Weights of a small transformer language model: 2 heads of 32, LayerNorm before each block.
Each number is 200 + 40 x the weight over its row's rms, rounded and kept within 0 to 999. Layers, rows and columns count from 0. The size before them is the row's rms in percent of the matrix's.

# layer 2 MLP up, 256x64, rms 0.24, rows 100-208, columns 0-63
082,225,222,164,86,171,189,202,189,171,189,235,179,281,183,208,172,231,212,170,194,211,152,240,180,205,228,152,203,235,164,205,271,185,181,207,235,219,219,225,170,223,214,276,222,262,191,170,153,185,241,187,196,150,349,225,219,145,236,186,230,122,211,171,213
087,235,173,128,119,171,201,215,205,202,243,223,199,143,208,136,229,246,135,219,156,193,197,126,208,177,232,237,177,259,254,167,175,216,133,201,157,218,132,172,159,231,196,239,182,164,179,239,230,143,280,213,191,196,203,284,194,255,220,213,267,233,237,226,248
106,237,180,186,168,241,203,214,145,261,75,150,238,191,167,242,290,193,204,233,183,242,224,242,235,235,189,144,238,226,233,274,254,151,170,209,143,145,170,238,195,161,223,133,239,253,228,224,183,220,161,204,220,265,205,166,155,221,219,197,166,211,214,221,214
086,179,186,286,203,166,254,181,156,203,190,252,203,193,252,148,166,144,151,217,182,221,107,204,233,243,172,206,172,253,277,167,197,143,262,217,246,233,259,197,189,191,213,211,227,185,128,211,199,263,256,154,199,193,187,234,129,201,228,142,158,281,201,205,191
084,263,188,223,164,199,248,177,185,240,189,238,161,185,194,174,163,197,232,301,166,105,163,254,280,148,161,173,243,184,238,235,167,248,126,190,241,269,193,256,245,133,173,219,168,192,207,168,175,205,159,197,138,153,173,246,193,196,212,242,194,218,250,194,219
093,222,183,204,175,129,235,182,271,145,147,248,226,210,161,252,193,184,161,200,231,155,218,196,174,138,172,207,176,205,171,164,103,219,160,158,220,223,205,151,184,222,173,212,184,228,217,180,141,221,276,196,198,181,267,210,221,260,213,252,259,249,251,206,85
113,201,144,199,231,220,215,191,268,160,294,189,152,230,192,226,171,230,285,203,190,160,210,199,190,128,267,167,210,218,172,79,257,224,197,228,143,262,252,133,177,250,233,226,201,243,201,172,272,217,212,204,192,201,197,166,226,137,211,228,162,199,195,189,222
100,184,262,222,172,178,199,143,166,242,159,236,167,248,222,303,183,177,232,172,207,218,224,220,210,201,290,233,161,258,152,156,261,168,215,194,196,134,192,167,198,253,277,261,246,229,183,125,234,185,192,159,193,171,193,160,212,208,165,196,134,235,126,195,226
113,175,178,220,285,259,156,191,233,177,188,234,177,249,225,206,153,113,167,201,265,104,229,192,240,245,244,145,169,225,179,180,269,158,260,247,189,173,178,132,215,227,162,160,190,166,216,168,226,189,178,234,247,206,255,268,188,179,196,150,225,225,200,259,184
112,171,213,181,212,258,137,203,112,252,198,192,246,216,210,213,229,200,166,168,196,222,258,230,266,203,200,180,173,221,175,250,188,156,272,257,201,189,167,172,194,291,151,202,214,214,258,179,170,147,183,243,199,204,317,150,151,190,219,206,224,243,165,286,219
098,251,168,217,231,232,237,200,149,115,150,211,158,177,195,228,162,142,146,165,173,183,168,216,235,221,181,231,252,210,208,221,213,151,289,242,167,142,171,247,262,127,216,156,246,199,193,189,234,172,189,186,321,200,267,208,249,204,218,181,173,188,191,253,179
090,192,165,203,256,175,181,192,241,111,205,211,155,159,168,227,158,256,159,144,199,143,234,186,167,195,167,210,166,167,179,137,165,216,155,235,194,228,160,223,207,140,160,234,188,141,245,158,251,271,251,200,144,234,232,228,165,227,232,158,235,205,298,272,198
091,203,195,186,178,139,121,156,244,181,203,258,221,169,275,128,196,159,267,209,152,197,185,237,256,180,183,145,253,219,213,254,90,237,215,195,183,213,181,203,205,142,194,165,212,224,227,220,159,179,146,200,111,164,210,255,182,214,163,160,239,195,255,173,161
112,172,234,208,216,280,97,245,141,152,231,246,233,216,199,140,217,206,242,155,171,188,257,212,223,321,185,161,129,203,194,189,182,178,239,200,223,234,140,179,180,256,239,230,299,212,169,135,188,206,188,215,205,182,224,192,173,168,209,234,231,242,199,203,208
100,240,123,139,110,223,260,109,213,170,190,253,192,196,176,193,238,208,206,221,151,220,164,163,152,165,211,266,247,191,174,135,205,163,159,275,168,241,195,245,203,159,184,185,162,214,229,178,184,230,247,228,240,211,258,269,132,236,167,214,169,163,230,190,212
079,157,115,141,205,256,302,162,194,153,180,193,219,141,189,167,149,209,202,143,252,152,90,209,182,181,227,201,127,203,219,222,211,213,191,191,175,181,247,191,237,148,155,190,207,175,204,238,239,232,224,237,193,180,216,173,214,135,235,205,195,146,292,171,172
110,238,233,227,241,217,151,170,191,180,202,272,225,192,244,204,149,134,234,230,214,166,203,261,207,234,185,179,186,199,188,175,171,258,202,138,204,241,245,163,223,128,320,207,230,149,122,126,195,201,196,177,206,137,137,181,254,168,204,191,204,194,132,199,253
111,209,172,234,206,175,249,212,172,182,157,177,195,221,225,278,197,163,167,260,231,195,256,252,231,186,199,171,287,210,227,191,242,266,191,162,181,185,228,221,209,187,256,197,204,111,119,256,228,185,177,129,214,161,195,152,273,171,214,210,131,203,230,138,278
097,174,177,254,220,183,221,168,125,119,165,251,165,125,149,169,223,175,274,183,214,220,196,162,231,78,226,218,169,148,223,133,201,181,234,216,186,264,201,236,173,222,265,258,221,262,222,190,229,147,236,205,245,198,153,188,166,192,189,220,244,179,203,216,178
088,196,168,181,250,205,220,178,172,198,126,206,236,152,204,230,177,198,160,157,224,185,264,201,226,257,242,215,197,180,256,156,201,129,228,241,243,211,166,202,134,194,139,162,190,138,233,205,182,168,255,101,191,228,249,205,160,141,258,225,171,85,208,224,208
091,265,195,206,138,220,196,216,184,251,150,178,220,213,144,265,260,180,98,138,118,213,239,200,257,159,152,228,226,186,227,228,218,198,225,185,134,218,193,199,219,155,247,228,213,201,207,188,238,193,222,149,246,228,178,144,166,213,177,256,168,126,230,121,161
094,238,205,194,198,167,208,167,169,265,179,211,214,219,147,287,192,248,171,186,225,189,186,211,231,171,188,187,294,187,137,212,129,279,183,151,261,159,229,158,183,197,254,146,215,162,161,138,241,149,225,166,196,276,163,187,270,204,256,236,156,207,218,225,234
113,190,228,194,250,184,229,224,181,153,220,271,164,253,209,223,266,186,213,232,208,228,247,273,159,198,226,214,199,186,180,239,245,194,258,195,135,211,187,198,220,217,223,206,158,182,213,195,149,179,266,184,217,144,210,88,165,216,291,75,212,216,147,206,218
084,196,210,215,195,231,208,219,89,159,194,261,121,221,196,130,185,153,241,244,223,211,179,271,168,213,198,239,162,187,253,213,127,200,112,239,167,228,206,203,210,165,161,199,174,271,191,170,209,159,236,205,229,119,231,233,222,190,192,217,160,168,153,115,190
095,172,246,179,212,188,169,212,227,232,190,171,292,180,247,267,168,193,127,186,303,181,217,154,226,210,133,204,238,230,145,201,214,219,197,111,222,267,165,117,211,188,140,204,146,156,198,219,222,196,277,163,189,212,187,195,146,164,207,203,240,254,197,174,176
098,211,174,142,237,221,303,203,137,210,215,251,185,173,165,172,228,259,222,246,191,188,129,186,206,184,197,215,178,252,142,227,231,168,256,178,205,222,211,133,193,205,185,304,216,186,171,193,262,217,205,106,284,192,212,174,217,136,196,164,222,230,147,165,222
102,249,160,216,171,102,218,192,258,178,241,229,177,199,160,229,179,205,205,191,186,219,205,161,231,125,144,222,247,261,153,127,184,237,171,262,226,256,125,229,230,113,167,156,182,190,189,196,201,157,220,220,204,132,174,231,195,152,216,270,165,159,242,157,202
100,166,231,105,211,222,191,187,194,161,231,227,213,123,183,247,194,259,230,110,215,226,227,177,188,236,221,263,234,250,207,261,113,262,174,216,208,194,262,158,250,248,149,168,263,236,251,207,214,188,196,255,199,246,177,198,189,167,128,202,179,182,148,197,216
103,244,158,229,239,208,146,178,219,228,206,214,210,226,213,242,116,240,158,225,146,144,219,183,194,313,169,227,181,229,164,220,248,149,177,193,221,217,222,168,144,219,213,202,258,167,154,172,195,268,144,181,177,199,198,123,128,214,248,182,196,211,282,164,264
090,184,195,164,159,226,154,182,183,181,214,244,189,194,165,182,286,198,193,167,238,154,249,155,136,190,236,182,200,213,278,213,256,187,146,241,203,233,212,100,139,257,158,280,164,196,261,254,172,224,206,252,261,143,217,235,225,201,186,270,248,204,192,206,203
093,208,168,201,187,145,241,219,237,254,194,267,224,92,221,167,239,190,181,148,144,259,222,209,157,191,226,241,253,261,228,224,180,235,198,169,184,172,159,243,160,161,144,217,226,159,196,268,237,165,211,150,212,154,239,245,186,270,235,238,159,223,232,129,242
107,230,225,209,180,164,159,210,169,190,196,268,262,275,170,87,233,197,295,204,221,161,235,157,299,159,170,194,205,198,295,224,127,206,235,261,202,212,224,197,222,165,189,211,163,209,243,214,180,210,184,203,208,215,201,226,171,226,230,206,224,274,231,258,193
088,160,223,139,198,166,225,189,203,131,305,195,178,266,145,205,166,215,276,136,197,110,222,198,213,172,198,231,206,206,144,116,225,249,209,266,239,169,187,197,217,232,191,204,184,182,250,173,195,193,135,141,192,239,190,215,232,266,131,198,225,147,194,223,192
098,247,165,107,218,194,180,176,135,271,197,204,194,132,219,221,201,215,223,209,154,260,216,250,121,218,285,176,194,168,245,189,238,236,182,230,207,106,187,233,144,203,229,177,219,201,196,241,195,313,222,158,271,204,169,161,192,220,192,177,232,173,198,202,235
096,195,185,168,214,237,198,91,196,239,197,196,187,219,208,224,201,202,215,146,269,175,188,321,194,226,185,229,179,199,170,221,204,294,211,224,237,205,256,191,239,129,127,194,199,223,285,130,195,200,169,257,245,190,219,181,184,158,155,200,129,157,226,173,201
086,267,194,175,208,223,198,190,177,235,198,259,176,247,207,232,209,202,216,153,181,228,183,222,165,207,261,217,188,211,254,310,143,217,173,244,198,192,146,173,175,198,287,202,192,221,335,223,167,198,241,178,130,173,269,196,151,191,206,234,170,197,198,208,282
107,151,219,224,243,161,169,208,227,155,219,201,235,260,244,166,158,142,231,281,245,242,224,159,204,193,151,284,255,215,101,243,143,194,278,201,124,226,187,169,172,165,235,144,214,205,138,219,192,214,227,192,259,212,172,190,184,192,183,210,181,240,238,151,173
099,175,199,203,214,127,252,221,233,156,157,314,185,149,169,155,212,168,224,168,231,292,200,224,218,195,143,160,169,207,164,243,231,206,192,222,214,179,181,188,153,235,244,210,205,118,149,194,264,176,174,209,241,164,124,249,232,146,234,171,191,216,182,275,171
107,188,236,182,140,202,179,267,266,251,236,243,298,216,177,135,163,187,190,214,149,213,289,249,289,245,168,202,222,182,256,231,178,212,170,148,165,232,178,184,169,228,165,213,256,219,207,205,187,185,218,176,195,81,175,233,195,227,179,211,206,236,203,152,228
110,225,226,216,195,146,261,195,236,152,193,185,192,225,176,232,165,195,241,200,197,153,230,166,159,161,182,225,263,206,144,174,262,226,122,197,236,221,205,256,192,149,258,200,202,258,159,225,206,208,236,266,179,162,193,149,150,152,202,188,102,170,240,102,269
096,239,155,154,179,245,198,272,170,90,182,221,208,172,248,154,249,177,213,152,237,220,238,219,220,232,265,183,255,270,162,200,205,171,242,198,160,162,144,166,206,182,181,151,192,264,203,154,233,180,272,244,140,157,233,128,191,195,210,216,204,244,249,168,187
112,192,78,108,228,191,216,197,142,195,201,254,220,260,246,211,262,185,174,177,221,219,200,226,185,191,206,192,185,167,189,209,209,136,252,173,174,186,181,214,207,201,222,212,167,214,250,211,187,206,185,231,246,88,196,89,160,164,180,146,168,220,231,198,276
087,187,242,205,246,85,173,137,162,212,149,212,160,226,197,249,131,236,161,193,168,184,197,219,201,197,235,207,159,217,224,174,292,236,216,236,171,210,215,201,203,233,181,305,214,199,170,153,191,184,227,242,168,214,213,131,216,222,251,145,216,271,210,287,166
106,179,251,248,270,190,205,172,155,161,170,176,249,251,179,198,212,171,195,194,238,153,213,235,188,155,207,143,200,215,213,208,227,214,208,184,227,181,244,242,128,240,255,251,255,290,85,185,246,203,135,174,184,121,223,212,202,206,109,208,228,241,212,223,215
085,202,218,205,169,204,233,237,217,261,154,228,230,158,243,259,239,200,236,246,114,168,197,232,196,176,190,224,226,253,186,158,161,197,207,141,222,235,113,166,146,161,213,236,207,174,244,202,191,168,261,170,288,148,230,116,199,149,239,215,169,177,242,122,226
101,218,193,160,192,219,178,178,209,217,139,213,219,216,185,240,156,212,192,201,197,129,177,240,238,203,239,155,202,220,209,205,150,184,182,167,215,190,177,244,241,186,227,151,232,197,199,72,216,270,187,328,178,244,229,216,260,243,199,258,119,214,152,257,158
087,171,253,257,217,176,135,199,228,218,195,153,213,224,221,237,128,242,165,203,176,121,256,139,225,199,128,223,219,194,164,193,220,313,203,183,184,241,218,142,246,262,251,241,201,251,174,169,263,161,158,191,145,215,170,207,219,248,192,236,157,206,227,222,154
098,200,197,221,166,190,142,118,173,184,220,252,139,155,254,238,252,118,247,266,240,264,190,231,233,274,146,221,197,213,212,265,193,218,168,186,160,158,142,225,133,210,219,163,210,144,137,152,204,243,131,195,207,181,217,219,224,224,215,196,218,176,212,165,258
115,217,187,257,198,152,193,137,169,198,271,263,199,268,199,233,253,206,173,191,220,108,156,268,196,166,197,233,132,206,265,197,205,230,191,180,200,173,229,231,176,144,200,227,142,212,254,182,184,199,211,269,220,85,236,182,228,175,170,225,195,179,138,192,259
105,156,231,177,202,239,168,228,208,182,224,276,231,220,202,88,141,137,228,125,175,221,251,252,214,205,179,157,182,140,191,188,209,235,226,232,210,222,225,163,183,254,101,200,158,187,252,185,222,173,166,193,233,140,270,220,176,199,154,191,265,229,153,233,164
100,167,287,172,162,258,184,172,131,154,252,293,183,221,136,199,176,249,180,159,182,179,162,183,203,128,217,201,229,152,218,209,237,183,214,224,197,211,249,220,180,207,228,228,183,257,295,273,152,209,246,173,190,167,163,172,197,198,137,240,262,187,184,253,167
099,216,206,173,118,173,240,180,234,168,197,210,213,86,212,233,208,241,201,245,249,189,156,175,215,138,165,194,251,237,194,225,188,231,165,185,262,210,199,190,163,244,140,237,207,231,326,254,154,184,199,223,182,210,235,193,212,256,192,219,156,122,255,165,166
099,174,184,163,147,164,172,170,181,214,122,203,192,221,175,191,173,244,195,182,248,184,174,192,183,281,228,258,215,201,207,292,173,186,153,168,180,237,183,163,137,227,164,146,228,218,240,191,162,230,327,123,214,205,258,242,224,203,239,271,206,248,244,197,190
100,124,229,214,238,171,234,232,188,213,216,209,256,151,185,183,217,145,188,179,268,169,258,138,230,157,211,161,178,296,248,204,231,191,240,279,195,183,241,143,229,203,211,173,194,233,130,213,248,122,253,183,226,107,131,232,196,173,193,181,181,191,204,175,173
084,208,186,260,203,166,155,213,148,200,193,191,203,156,249,167,193,259,213,201,191,279,231,175,132,191,211,180,220,239,145,218,282,252,232,233,220,202,224,124,185,152,216,211,180,126,154,151,290,259,223,143,243,153,242,226,253,194,251,169,172,221,204,145,173
101,187,264,241,237,169,228,118,147,198,120,235,125,195,201,150,193,244,229,244,166,199,128,227,184,95,154,198,178,223,246,219,193,206,197,159,190,158,202,220,246,199,215,248,171,254,168,236,201,131,121,228,234,215,233,206,222,249,205,199,161,212,142,170,240
092,205,132,244,213,159,207,274,244,138,149,184,162,242,208,230,179,208,251,270,153,166,244,204,191,139,212,206,242,258,215,157,198,215,160,201,289,278,124,180,222,187,195,196,225,215,171,183,233,276,233,189,251,207,225,238,183,156,244,263,201,195,171,182,134
080,162,200,219,209,173,183,189,244,210,207,171,191,172,169,131,143,238,267,306,228,161,230,239,222,107,179,176,159,218,171,118,171,218,218,202,259,210,227,159,168,146,176,231,181,220,259,172,306,205,157,166,160,119,240,179,218,186,199,205,178,207,236,189,178
089,194,195,266,188,192,215,187,240,152,164,225,221,211,259,189,198,199,113,215,240,196,204,243,206,225,228,155,147,194,145,205,156,197,188,195,153,184,189,51,235,195,160,208,156,155,173,101,251,204,244,211,226,167,252,254,204,171,212,168,169,217,282,189,206
103,217,261,191,185,160,216,201,233,197,218,224,254,243,196,178,223,155,126,245,168,138,314,177,220,168,186,184,210,148,169,228,165,244,237,227,157,212,241,178,240,191,164,258,160,188,188,172,231,238,207,240,168,274,299,223,171,234,171,146,201,189,262,183,132
117,197,202,130,186,189,179,168,239,215,170,204,249,204,181,234,143,191,173,164,170,232,251,271,240,152,252,161,264,219,260,146,215,217,241,154,259,224,234,260,132,221,150,158,209,181,272,179,158,136,230,202,211,205,250,162,179,155,233,207,164,106,237,210,173
086,238,199,197,150,122,268,233,185,97,231,192,239,250,249,273,187,164,214,204,138,172,229,184,207,231,144,225,239,209,249,224,161,202,164,208,234,247,253,260,200,154,253,195,175,203,142,192,241,211,212,195,176,123,170,163,195,211,247,261,212,213,116,202,217
109,148,200,296,191,166,197,223,225,144,235,233,250,219,245,189,187,149,263,242,242,188,188,165,226,182,178,201,210,294,186,219,200,231,222,195,173,218,210,159,133,134,174,214,233,232,162,229,203,203,203,224,234,178,92,145,231,116,222,174,120,182,196,141,187
094,157,280,140,243,171,201,171,210,136,206,225,201,265,264,193,118,245,247,131,187,208,197,257,179,198,213,241,238,230,173,131,148,205,261,181,194,166,236,165,216,238,138,185,189,219,208,138,190,152,197,164,94,187,207,180,208,228,218,182,146,178,213,206,144
094,198,196,172,133,192,199,205,222,194,174,187,200,155,199,281,182,153,166,173,185,157,235,181,200,229,249,141,164,230,193,187,189,257,151,261,155,177,196,141,216,171,205,182,232,250,286,195,184,141,317,167,296,198,260,222,167,220,168,254,254,221,189,234,200
123,154,174,164,273,214,193,208,221,152,259,127,235,211,98,278,173,241,231,156,185,142,267,219,214,173,218,162,195,197,162,198,230,240,201,251,214,174,143,229,263,187,229,123,226,211,194,124,197,172,151,225,154,145,221,125,180,195,184,165,220,209,217,203,203
083,105,138,187,196,187,217,251,193,215,199,233,246,185,163,134,153,251,186,146,202,195,159,134,167,185,200,164,208,195,215,151,250,198,255,210,278,251,185,196,142,165,208,263,172,239,220,237,189,279,185,211,186,184,185,242,192,227,253,195,250,276,254,280,205
088,230,197,129,164,171,231,178,159,190,201,243,212,263,280,203,168,138,226,240,180,194,155,189,262,203,177,199,181,193,162,189,130,172,199,260,188,233,188,144,271,191,168,292,123,213,219,175,196,205,186,158,194,205,158,181,250,143,180,256,204,266,262,263,159
103,217,220,277,205,243,230,248,155,141,149,228,266,208,109,198,192,184,153,202,171,175,177,134,232,205,180,161,260,203,160,224,182,159,147,241,171,274,208,188,285,161,216,184,231,214,212,270,131,212,177,160,193,215,154,226,202,239,186,227,205,158,139,262,234
089,251,241,212,171,176,257,178,206,163,190,208,161,204,231,139,226,209,179,315,183,165,160,250,179,191,108,247,251,208,197,207,191,231,223,284,225,270,224,175,230,242,141,248,142,224,230,177,218,167,190,239,244,200,166,224,245,202,178,238,146,213,224,187,285
107,181,174,235,181,173,181,188,173,210,186,211,222,177,195,88,194,294,150,235,194,218,190,141,152,221,307,171,166,250,197,262,175,237,199,232,202,262,212,143,162,193,189,218,230,164,182,270,217,233,325,222,163,195,186,200,159,163,240,204,192,230,206,180,192
102,193,129,201,232,234,169,203,150,175,173,220,269,207,246,230,214,193,70,231,170,159,191,198,180,223,169,211,137,245,210,183,205,225,229,224,205,176,193,189,184,179,229,243,161,170,211,207,190,161,223,158,267,136,316,154,121,267,173,252,191,174,176,211,218
086,192,159,199,200,221,168,201,216,176,106,184,200,160,224,197,172,157,262,236,197,217,175,189,239,217,227,200,296,283,154,216,187,224,220,240,169,250,136,162,223,266,173,192,215,251,202,162,224,112,249,152,142,150,199,139,162,163,217,269,193,186,136,167,209
104,186,104,199,243,158,198,170,209,182,207,184,208,211,132,263,228,205,152,131,232,215,216,218,258,180,219,113,174,132,216,216,199,189,202,201,211,172,199,163,209,181,220,144,245,152,180,234,175,250,116,187,175,201,245,169,189,189,262,208,272,177,239,320,194
090,146,200,227,145,260,252,167,138,144,236,255,196,201,221,160,240,168,198,281,202,247,231,250,140,210,230,216,213,183,185,170,181,221,220,278,159,252,241,156,222,183,188,262,208,199,212,188,254,191,237,228,310,145,140,192,218,183,206,187,187,115,224,217,222
096,222,168,232,231,211,197,184,147,141,204,189,138,208,204,267,168,162,194,202,319,149,229,193,185,185,201,211,195,193,150,165,251,188,177,258,163,246,132,202,200,219,213,225,147,204,233,223,208,254,176,307,246,215,185,144,158,164,159,229,207,275,281,206,212
097,194,256,177,186,127,206,99,214,218,256,176,162,250,265,255,165,184,143,185,187,171,234,206,251,161,242,215,115,264,209,207,199,175,168,173,197,180,193,105,198,279,201,235,149,235,211,196,243,186,235,199,218,223,272,216,205,183,126,213,191,192,180,147,179
098,253,183,201,217,187,259,174,197,242,90,143,182,246,129,197,194,231,164,301,227,203,230,194,222,228,217,111,234,206,114,244,282,229,172,161,197,217,187,195,217,187,238,166,190,163,206,211,204,183,183,224,172,193,155,150,220,228,234,187,141,204,222,140,266
079,232,160,154,165,170,192,173,128,225,187,136,197,261,188,227,284,167,203,165,217,221,266,207,218,188,241,296,176,182,243,182,154,296,232,228,186,242,164,179,217,173,247,236,198,204,212,148,303,157,207,196,189,144,173,178,255,219,214,233,217,191,252,158,216
088,159,202,325,180,174,205,232,209,139,113,267,172,165,215,169,137,202,178,177,174,163,151,231,178,147,220,167,180,186,227,193,219,187,185,156,279,232,161,217,166,211,158,228,228,233,239,164,190,210,282,198,218,194,224,162,143,118,173,195,144,188,232,156,170
101,218,182,169,193,192,142,246,149,212,161,236,256,217,207,188,255,141,211,148,144,241,235,204,185,150,155,218,287,259,231,218,183,190,225,218,186,141,193,216,221,160,153,148,184,213,193,162,332,172,183,161,235,245,209,179,178,273,232,160,235,230,249,171,163
107,207,200,169,185,254,202,194,203,154,191,190,217,302,236,195,115,209,190,225,192,135,238,217,232,222,160,181,230,273,105,200,193,182,160,230,114,250,207,216,131,236,203,248,233,211,182,220,187,149,186,192,207,200,238,173,150,190,149,302,125,192,202,223,216
106,220,229,125,147,130,234,110,183,219,171,209,210,274,199,205,173,177,214,214,200,151,185,242,189,183,226,258,166,264,174,202,212,217,158,104,234,168,238,208,152,205,189,146,198,203,310,181,178,205,183,194,246,228,220,203,261,231,192,190,142,124,230,253,192
100,153,164,111,215,226,142,212,278,257,223,204,205,142,226,246,227,219,254,75,273,190,221,213,189,207,178,204,202,211,146,127,278,203,218,207,176,212,176,161,221,204,205,169,249,229,220,223,229,221,193,161,165,181,171,196,229,128,127,214,221,179,252,175,200
116,156,134,222,246,136,196,213,141,149,140,201,188,114,195,248,201,139,122,248,132,196,132,242,297,225,182,182,187,215,238,201,237,198,192,144,231,177,132,262,274,191,254,155,210,184,187,160,226,228,207,208,187,211,167,208,219,210,208,180,228,189,203,243,219
092,218,177,219,255,173,308,199,179,162,157,131,218,157,143,204,202,167,208,215,185,192,189,228,149,213,173,140,222,232,251,124,214,166,173,192,211,234,231,243,186,143,197,210,179,261,279,206,213,308,255,217,185,171,198,265,202,242,186,190,181,193,248,118,184
098,158,224,176,208,138,193,218,198,193,215,177,258,156,202,218,265,187,169,221,193,154,275,225,207,176,156,360,196,197,194,172,218,195,197,206,191,223,194,81,234,217,215,229,189,186,227,231,217,198,240,161,251,213,154,135,265,174,158,205,231,147,245,184,180
100,170,211,202,187,188,199,166,219,284,287,257,262,203,215,176,201,216,180,145,146,208,153,224,188,205,184,226,148,204,209,213,195,214,227,167,249,151,149,196,129,217,130,238,235,131,188,212,299,189,153,188,272,214,176,178,243,166,196,151,152,167,221,112,215
089,162,118,236,214,247,276,192,184,153,226,272,191,239,213,147,177,191,253,245,174,192,147,189,176,157,150,169,190,196,189,146,162,155,244,190,253,237,201,160,259,181,224,200,212,190,256,174,267,206,140,112,171,222,223,248,213,157,221,236,152,128,171,239,187
111,177,204,229,244,230,242,218,220,135,161,243,179,152,193,216,228,244,256,162,176,234,181,242,198,254,254,189,225,241,201,156,190,133,219,185,163,237,172,240,213,121,141,176,217,213,176,199,261,257,241,125,246,163,198,109,194,191,195,117,196,214,195,115,164
108,194,171,144,226,215,151,235,117,208,198,182,223,261,162,165,214,177,258,177,187,201,172,264,235,195,267,232,226,84,188,185,301,220,146,208,120,162,193,212,149,189,203,202,232,196,189,201,251,216,131,202,226,197,234,120,179,213,133,187,179,222,184,190,170
093,152,209,236,175,192,182,207,213,184,224,198,237,245,114,251,207,155,208,170,218,135,195,167,207,140,186,272,278,235,214,171,143,174,229,203,231,236,152,216,194,215,275,232,145,241,275,178,144,187,163,233,164,167,164,188,173,199,195,298,125,186,261,184,197
100,217,208,214,213,251,229,200,222,195,214,231,180,205,241,250,198,230,103,267,236,205,232,200,200,270,239,188,197,210,245,251,195,214,217,119,192,180,209,198,170,196,200,146,253,234,170,194,157,321,183,216,205,216,147,134,137,268,174,230,119,186,232,224,267
086,176,211,202,190,137,148,182,279,177,217,137,224,276,151,177,183,165,209,190,209,182,255,185,205,165,198,251,218,264,172,137,252,262,177,215,140,269,217,199,139,166,216,199,222,225,201,253,136,105,223,241,197,254,203,228,174,140,206,202,132,207,156,201,164
104,218,216,201,191,188,260,217,232,221,173,217,284,163,111,231,126,144,172,177,198,224,146,218,152,186,148,222,229,244,164,211,144,238,260,184,227,200,209,219,158,186,165,169,273,155,223,117,261,188,237,146,168,197,264,207,203,165,194,162,187,201,209,122,142
116,181,199,257,221,179,212,138,166,109,246,258,209,231,134,158,159,162,200,182,190,160,201,172,164,127,178,227,240,208,230,137,244,176,234,218,295,224,220,263,244,172,154,223,272,194,170,220,138,208,185,235,201,179,173,269,111,196,201,235,208,177,204,178,191
101,171,172,97,207,262,128,157,238,233,256,176,202,230,170,273,154,177,202,119,243,159,213,223,139,226,166,249,150,223,227,223,208,191,200,200,206,214,241,190,178,246,271,174,247,226,238,220,152,192,120,197,247,196,234,167,199,142,192,248,173,162,222,241,239
089,234,240,200,166,244,207,171,178,184,158,165,179,212,204,192,241,167,208,236,228,225,132,168,152,197,219,168,257,265,124,184,161,272,185,183,153,244,200,200,171,136,179,196,163,268,301,256,209,160,252,127,211,200,261,221,169,264,204,234,152,223,224,158,237
108,171,231,182,214,160,248,160,166,223,107,196,207,257,207,297,149,130,186,173,186,184,184,240,237,151,177,169,167,207,224,179,257,166,181,215,136,196,237,219,181,154,247,192,213,151,136,233,235,190,221,169,243,175,228,206,279,147,209,260,262,172,187,238,130
105,227,195,224,155,166,298,175,176,169,212,221,153,173,160,162,278,214,170,269,213,205,205,237,197,165,229,181,149,193,168,258,218,145,147,196,163,272,184,211,248,291,182,197,172,256,290,231,201,231,241,207,189,130,189,218,176,202,218,185,149,127,153,206,212
109,197,221,192,242,196,127,140,224,241,315,180,199,221,171,207,210,192,135,167,248,220,303,163,214,166,202,232,246,164,110,171,116,235,241,208,216,228,130,147,182,225,216,228,132,203,196,196,198,170,184,202,201,241,183,221,213,211,167,216,123,247,195,195,193
105,222,241,172,204,264,271,172,154,190,205,232,167,216,165,135,126,187,197,198,284,216,213,212,220,96,183,162,192,145,254,230,222,147,208,209,233,199,164,250,187,198,157,151,271,194,166,283,229,178,280,166,183,173,191,169,174,167,257,192,229,154,238,191,207
093,177,164,213,184,161,202,95,201,229,159,181,146,254,244,191,176,171,183,225,220,197,225,233,253,177,182,222,163,231,116,177,215,215,214,177,268,180,178,166,190,172,101,121,198,214,235,222,199,215,176,204,244,207,184,183,182,250,202,193,245,79,263,136,179
106,223,189,248,176,210,209,181,222,126,223,204,153,185,244,262,200,193,180,190,256,176,270,189,189,167,210,176,240,208,218,226,206,268,181,325,205,210,227,217,184,185,212,114,222,225,149,310,196,199,256,164,182,168,136,142,212,241,180,218,202,122,182,157,190
103,156,156,207,260,170,245,240,216,191,161,164,169,297,139,231,129,203,164,194,217,166,191,228,181,181,178,179,211,153,133,162,252,242,229,214,184,195,263,178,220,194,175,222,180,199,238,173,228,195,102,135,243,172,237,240,212,256,217,163,230,187,234,304,234
090,215,168,219,195,166,137,214,215,178,249,221,189,193,169,147,230,160,104,192,174,171,283,220,222,76,207,237,176,187,245,252,164,167,282,211,246,223,242,176,168,300,201,179,182,167,219,204,198,216,247,179,203,202,239,190,195,225,210,177,269,216,265,207,157
102,158,216,202,239,227,121,204,217,186,212,133,213,210,159,213,155,208,269,109,173,196,230,242,245,198,238,187,180,261,208,214,198,171,251,178,244,231,167,164,204,237,236,227,237,215,280,156,156,256,108,278,175,263,168,213,180,136,229,185,176,223,235,205,152
094,194,191,100,223,314,218,213,213,146,180,216,267,151,219,157,170,191,328,185,217,183,218,203,164,123,250,187,174,226,184,205,261,258,208,169,214,183,216,235,206,229,189,213,257,197,190,235,176,232,219,205,214,136,189,168,193,175,216,198,219,148,219,129,147
145,224,213,187,174,100,99,190,225,239,278,228,175,211,211,258,201,187,208,191,284,137,206,173,231,164,273,217,205,243,116,232,168,245,165,181,202,232,140,164,240,219,210,146,176,174,211,168,146,139,198,206,180,188,171,218,224,196,248,220,173,204,166,268,234